Part of a small language model's weights: vocabulary 8192.
Each number is 128 + 24 x the weight over its row's rms, rounded and kept within 0 to 255. Layers, rows and columns count from 0. Numbers have three digits each. The size before them is the row's rms in percent of the matrix's.

# up: layer 8 MLP up, 1024x256, rms 0.0519, rows 976-1023, columns 64-127
# down: layer 8 MLP down (transposed), 1024x256, rms 0.0518, rows 976-1023, columns 64-127
up976 087:168154114120115108133132103118126118122113158142110127130131110140125107145134063117144144127119116138126114153139107134131131131157113119116110113169143086109120139134115144112164156113114132
down976 083:055140179110133132123130117178156100127127148133113122142096143100109126149134151180112147144143154106142133085123151095154123147115160132141151129066120152109121164200147146110081109112112140
up977 106:124168155101096150100098104111163096137144127142143107137130077122141153139135127133130134148107131153179124093132116128136068143135138119107103149168137143100127129163110109171101157149091102
down977 106:163171120105165092146114097128074119172106124167100132118118148137153109118112146142103115153089174130131165120158126095132089137161144123140186144142122125162137142170157141160147128148133125
up978 087:109127139158137117146131125114160106106140173170108146134152104085090120126109129180121107140090175135117127107129088142140103066105119109121157117155126103105121113102115132118143126153116168
down978 081:114142095099150115138107138151108133127121108133167148121168149143159184090112166100112130109169112123156136125095170114109135135146137105113107088127128157114118099142125139133106148128125124
up979 097:102131120140117096072115165119154120114138094163085075068114193129149152111099137108146111127125110101134120120121132118141115100109099171111155116139103154137120115102150078141141150152155134
down979 103:129100144137106086114126129135117114114107091125138130095114121114127121106110145150129142143094155101114142114180150131168132166129140131156110148078115153111188129120148115131138086120129112
up980 102:181131142140111120143129081107114118133085130120121140165113141143126132159135133115156149115137101096151120137171094133155084113101131150161145129142137151102126166083137145124114121163146139
down980 101:087131119083193106134122164162092129140145145083129138099165109133116154136141141127091111144166109126144116150168148147124137139124179171108132159146123164105140113171132094098154114100132132
up981 091:140146152158101126149133107117128117136118110088150117135116110115133122124090099143144134129124152112107115116118158096150110141123156098140139094108080121135146129156088141125120127137121127
down981 094:145137122097121115106111102143101124127160125162116169133142110157108154124124116151130146133140115151093112148101125184102122139062165180115118165164140117129110152098163144148145144145143140
up982 108:123120154164081177162108110145112113108134141136139108118124078120134145119121141101154160106100118140123133111120133143133087140181102107161119155109119117099107087162043119125119156162165152
down982 105:124127167148148100115114120166165141112100122140120103143077146128125145149103141150072142148125137132123125110144112143112108110114114125143137194098098130135124134119141149113142170108108111
up983 093:092121130144116091144158112139142088123105141107142160151140154101117112132130139154101079145134113128120097132130155109152068124131114176122105131137107176139152097115122166123125137135129139
down983 087:186113110102116132105089178155124124164130138109172141105121127124102112135164128134142163076139107108142130146114143106128163112136146120122149146124089080062091119146101087128166164177163144
up984 093:166128118134110131121069159176122140083129134134123148171092128119150141107122134111098110116162109159106172136115120139131130135103123143143132127133111153131110093161089113140154073142100127
down984 095:126133165155137124159089105161066140098120102114141128110124076155142148146142116120097125155126128134123096145134087114135105110131167154143135119151132085131103150139115136124106172178123148
up985 108:163144122158135178138133124102149111122108097130171142124133152152100132117117116145091126126154152136144122070153129123127098105116148106096097072142089132112102134138102113191171127151153142
down985 108:130115094121112162150079149125116122121066138154109133142144131173124097114111109126114141107111160102071095134147107146119101135126109124157124113125110096134150153084177146122123152124136121
up986 121:081155151138116111153148151078136162096150097066140103140131135127132140156158109122102182102152107117145133137153173126154157108083117107139095141109104142134096121133099099105151109139121131
down986 120:079120120143180132171148154086144162135124145081114138122133125128127128110138114113125132141173159129097110095108151137104152130059105085147145135113118147148107124141121085151104170187105073
up987 091:184156126107125092159121178121137115151112142132123093111149118121178102101167122131118130125131107112132111079127141131152203116127117132126137155107123171133128125151109135136114082123143143
down987 081:163102146145139126169139117126145160136161122110085148146100123118144098105077135115084117131137117125168174167158135147118130129134152124109103109092113128110131132122147061095140135095136114
up988 099:106121132132128171150106157165151100133156131112123114137112118099139182167167084112100120099125095157174128131098140130130137103084140114145126134127112156147153129153118140129120133100135132
down988 101:127102166150106114163162124153153104167127089143106160105125127064117111105170128118125160104153166079114120136152161175122117141106167136149105134136117094144165113112143127101084144085133146
up989 105:095157125177137132124141102109148147135065155083094158175133107128133145110116093129093100141098120151128054131170111128176138125133129145139098114159120132121119111150134108093118135132144142
down989 113:123153122154131111117138111189146136157123168138108080144150114134094165154120142173129108096125139122101105117095126094136134108163096136102152144147100167181097112111129117170087125130162107
up990 102:147107097182110131128130144156138135108146135137174160123138132111107156102117142115122107130152168120132122138128163141128134139112137130142139164116106142150131152138144121146129127104135137
down990 097:129155154107135116122091132130127139099137093144128160130107143149119158122150115161143126115092103126120148156124144078165193101152125129185099102190153120126106121120139134149077091115140091
up991 096:121127131136132145150088103139089111101130145101141139164121115155111106111137121133180133087127112146169146163122123073176130153085109104145135083138142121127146150117124162116131149133118158
down991 101:126129170142157098116188129121094127099150105125131119105152125170117114129097103160106128112120132106138139152151114147147134154141158100119132154159133133151132130114120146139084120108144107
up992 100:139098116148127108144139127152150123090144098136103125108125148139081130129189089100133113087123134133145127132165060112132075134101128212152149131125139137122149139107130111124159114132095111
down992 104:145104144110112120140119162096098154141151100123136131141100163168134106160151062132157106142100121131138112124112197089124114162158121119137122084119141144094109112112113093119132116113108149
up993 096:126115150130167133159146120112148105100187131135166085167136152177102112095114148129092123124087120175143117119100123108124136112128134133137112151086107147109135115160090131107125178123137183
down993 094:134100124143177079121134092111136125135126144119142113178122160126112116114112115155094129096110082104104090120109115118113097116080111106130112138154119119107148139131118116112102106117099140
up994 106:133082162112104153118102120177151063155162145075096067132109134122104117146116103123126104115140098162077088147162148107143142107165120080138139140118141138143137153137148138116120127114088169
down994 108:109099133152124120121140101135119143130127137194123138157089147140134127159155142102094125096138140150158129139131159123120138156088068164121136124168120146153073141139177108158123149123126142
up995 097:091138115163136136150137128077124109158116131104113167120159131139141129108109145090152175117128133126155126135131154146133145150134087132133174095133127148158080140109118177130177091108105180
down995 086:140098135151159147132115113173112146147128097048125128128092166160085138105144145085130102160122104174128103152170110143112111115118090070086113139152121139140157145107147080137115129149172131
up996 102:113100096140111114150131097100135129162094154117097112126117112144105132113110074109153156099130096110175129149123102115102159132109115160146142138144162102131100125125128103142099149151121119
down996 106:149149142125124090098116101083118130114160118150153128135140107118170158117125120114115136141154128141129110081080129116128152096128087136161067167131122125141148158131083126141152149138132106
up997 101:128135106124085130110138142110139137115136152139160083112124150144151176155155096127117123138125109123133138165119108107118157109096129122147082124144149129094096117124124123147151139129167130
down997 099:120109107098162112141150124152083124154124132181139120158125138149133149127126135166122119128140129124096116118132082115111101127137128128079105120132116142159120148130083121115136124103143103
up998 101:119116096135112098170145133124138130163165145112136179117107141125109138170093139117165154094123127124150127154150078126138133125193124159127142079148128121138146128108095168137108127139120149
down998 090:162123124126131133130105112138130135146099143145149121145142147145135140123126112088117121119128113136165110136096123122143090138163122124149128119112139095157109119129129125173152122145110104
up999 096:104152124148133119146147117141150162089158138144126120133089100110131103118132127091113129081136166152071088095113187132138103136144127149123144178132144117140163127169103103117147147121088142
down999 097:158099140132121123188143104142085138115124161177142160111156115140177157133120144142121121118110092095114127120109123114172115114085129148131156138126081152150162129143151112128102136136103125
up1000 099:157164132123110137127160129109180092173124146100109117118091101150121138113112103097138148128142117115143179119136126134145148119135161140124120137143111119162129137137111096149090105118120096
down1000 097:137122110123142134127153126099131062141135172119133116156116113115170151092118098088145140136119126080129092095103105129189149099138127091119102120112107124122123178106125120131095151141137154
up1001 095:166141100155107113105109125114119112147127106083154131134106116128138156113084132154085111125099132144143124084127124126121123090137165128153142143146130202158155116104145128141128126115142181
down1001 090:139105120146155108164119123120095127120125133141176194138098128064148119102078106127152133118158148149123114134148109134068155142144104120154133109146124148146154090172151095112126116120107140
up1002 101:174140134158092129113143126135102124137108170122150081124082157162089133076104175150130187110120144129116163127182160136150127117157150130109115108151132146096127125116101101175156128156106139
down1002 101:151125146150122085150168140127084145140077137120133136098128155164166097084126126096133141082071168172157129181148136110127145155140114113140129110174142080115131121108112122118128096203117141
up1003 101:161110091126141099105108126096129110144128139105121133163161134146140124143102121114100150122125151154119178128127160098124122132145152142123140091181104162154113141097118134163122157132115091
down1003 107:162113102171118116107133112116107154112126128197158162107131115085097127155132134134120098129122164121123141100126162081126090094125080131108123144184109147130131157104119151120107086120125135
up1004 094:143118133147109171171109130157111126119134149097137184139132120119128112110134102131136159117132111146108152135106091108092172142141127137116140110159123115130126099142119115114106070151074178
down1004 087:182141155155109161116136087151157171141130122151181157138181153142144138102129128138127090120152112129112114127081120091120150119176131107143114142103127100167108102130100121078140132112154059
up1005 098:118140134126146154112137143145144120106136134110110159107075168150140155083143145159121142121118154093142119099160144128125125155121108105184080117144123109129085171173123162150110103127103161
down1005 110:084127127154139163141122150106105102152136089106127152110145149155193162123116155169091093143145137110118091103142121132131127135117064109112139158142091117158173145122134131141079113101108156
up1006 085:139091115117109150092158097137149121106128102178126147179179112110096113158183128169118091101154124100122144116107136152152146209090128112128150113105111120114101128095151112124136117092111168
down1006 097:105141127145148075148128161110099123162131156067145115079117119125133178134080113117108160141120137160143114141131115108138098083155139144099141135137154124145137121157136130117137102177133093
up1007 101:125120157141111158127116145122139114134129160103145127121150125134117140149093118146116137104117072107113085097144131116147166125106128164131109116163084153163159182153098113145144166087115149
down1007 100:126061089157098182141176122137139083092134101146102101144104159200156098152129137095142155105146128130092123127168108136158117150141177163099153155163137112117128157158144136087074111123160118
up1008 108:116177117146126136122125156125144101108148152133137088196158125116128116130158122086111145111128115128116115139085144151157151082156127120101075121153113110141106158108106138155149133095070147
down1008 104:148135138103107153152148094132116086165117113146138094153151197127157129120105134116129149174145145145139113102109073138172109144118136108091181134166121134097112109155157128117133141107137101
up1009 091:115128074099091119111150151157140124152165092120147127132127108117103110129145112116174111120136097075138132080155156123130172146075160145084108091113126135129157099120135084136121166124148103
down1009 099:141136150131128096138131136095134123092133165140086125114113116087152113130086156149141156169136123175110122177116150149152092114149113113169107167114137154141145142124146166138157106147147169
up1010 121:133156120120086113119143129157123160079136147100096086174127131110132116090165113140132133122124143124111124118149136153084156111138158118117122145171126122101129127096083129100109124114167119
down1010 139:169151097108113121102134114150093180090169092173101121149083112132106113131150152118146111133138153155111095128138148127093174111154158084124109074120108117093132166106108091094082127130122116
up1011 093:151156156120129114135134162149141154179110171154075131158139093153137135143109175125130171157114078145138161131144116134156113168143068112082163083117178102105127130138118129143173134120143119
down1011 093:111157126090136148146115098129119118114152118124157111089100103127153112110186124141096091098124140118120107100107125157140149109151102161153099141123111146147163127153131113108067135146067124
up1012 095:100127115157146149101107178119107147130153154145122084111162120148081134079124121115143131081148116093157135106132143111111157111105134135138080129151142155132097149131121122183115173137148114
down1012 101:086169079136136128088173123080105130129084172202109160151134162106117118107170151153112140114137110122115146115151125141144150171147113164154126127144123090115120120121140174115095120148095092
up1013 086:141132136158139077160148147136132130115168125135104100147138133117096153105102174066115168143146121132133101122114075142159143083164123169083111149126119215132108136133103175135138130115097118
down1013 083:119127132116128138102093122146136118086114128103161140113124115115178085139140068203146103097113131109148124140145156093154095191091160080177157118097148076127163108111138111088120119154148160
up1014 085:146142143127125102144095119084140108106124114108166106173154106110089111102125151131137106115159148111112139120125175075143097130113161134142098121146164142127138155129096088106094117175148150
down1014 084:138123119145127121165154125129155124125107169147139132114097138162130131110142127142091184132108098181078134114139155181111165127102083125091132117127117147116141118124139177149108126122126101
up1015 098:122134128137099156135123168129126131169129154122152084120136109118152102109172145147147132116182143165104110122131136116158097117126177110150150152148141159124105156155154115111119070084119125
down1015 094:125115143146130110105124155134129122141138177098124135099148131144158115161131169148103118149122125150082081082109166116129109148120123130159101140121094131170112121130110135174080143112112121
up1016 100:124092103119120134096115154158131108129140145092075116123171120119116123083099152121154159110177043117150177112165158132132150141110160124115114135172108154099146082124114121148133176163141124
down1016 119:100115156104144091132144131101132128145138106144097130156145112109129124161127175128116139120117140133134150104106136105102121160132141118145121152095150095131121122134189114122103145142098119
up1017 091:074121130122138143110119127144122146141107128156104115131184117115140099130139122096126173072131143137140098147131114103128115152122138141138126124139118144147097150099132121084160132135161164
down1017 101:100102145177138149114161080125155080134144131057153142137114122162090144162123139098115083116075136111150144146095108164103148120117119145126122163115084130078113140146092097136140105123111109
up1018 091:111148099190108164122135132118130137135161155069084143087113150150099107145107136114139163146137144135138120148131117176149121138150154142118144099099161145131089156133126161135099154156125158
down1018 088:076133191101128137119149133092138069138160055109138121169138155174158121122144146122128137091131133121131145086158133093074146141131128168163082116136153107120163131134154171102118120113159119
up1019 106:135089127142134144092097174111130125123117108148165104099100123135122132141116113127114106117150142141121122158145182132131079150122132169135127094147105106130125150163116089167175117156099150
down1019 101:130115091104104118107131139122142151146095161141110105160121102122100119125123173109102105122129132163094133153128145165095117105088138123127111082131145145093113160144149106084139122198108142
up1020 095:126131116123129124116092152121142124144138142131116116125159105157139168120102174102117135103134141103143134131133112110147134170136148119188125118107129103084121120149081106109130133156156124
down1020 093:115105119126118144142162088148120099176119132152152126151108146101114130148130129117130093131122156115156081103125144131101095103153110128104123137174114117154151105129184178156147098171121103
up1021 105:145155115149081128114131133160159113194108073082147117094090117147137141113149096179095143091134099121136171142147147145122118138135124087173138066126131146129107121122102134147094122153113113
down1021 101:123105102095137144072088105132122135104128133091163152154131167136110086113104144160116089101131082150136196155098133112142114100129145163127106139124112140178128159116160121118116120139110124
up1022 104:141142132105119164156137151135136145100110155098107103153118143133151133146136145125069119085140092132101117084139132125141136090142136134147121140149131109176104127147110109124125164135098151
down1022 098:163184154126143128126133071094086176096130120113150127105133113117111154104147140155166121148093117168128103146146112143172082124116113135135160136143131113121143144156107121128135159140062105
up1023 099:161110085163105129173113112165177128140119162106145138122108164148132104091138127128140145148113122150139137155132154121109153169125146166138121156121135136136111121120128161095129191137169122
down1023 101:126118068100139160103144139138159146121126114166149115140132212111109144136191123119105144123146133146120147148107193128106104124157116124123116138100147139108110126174105130095140153121080137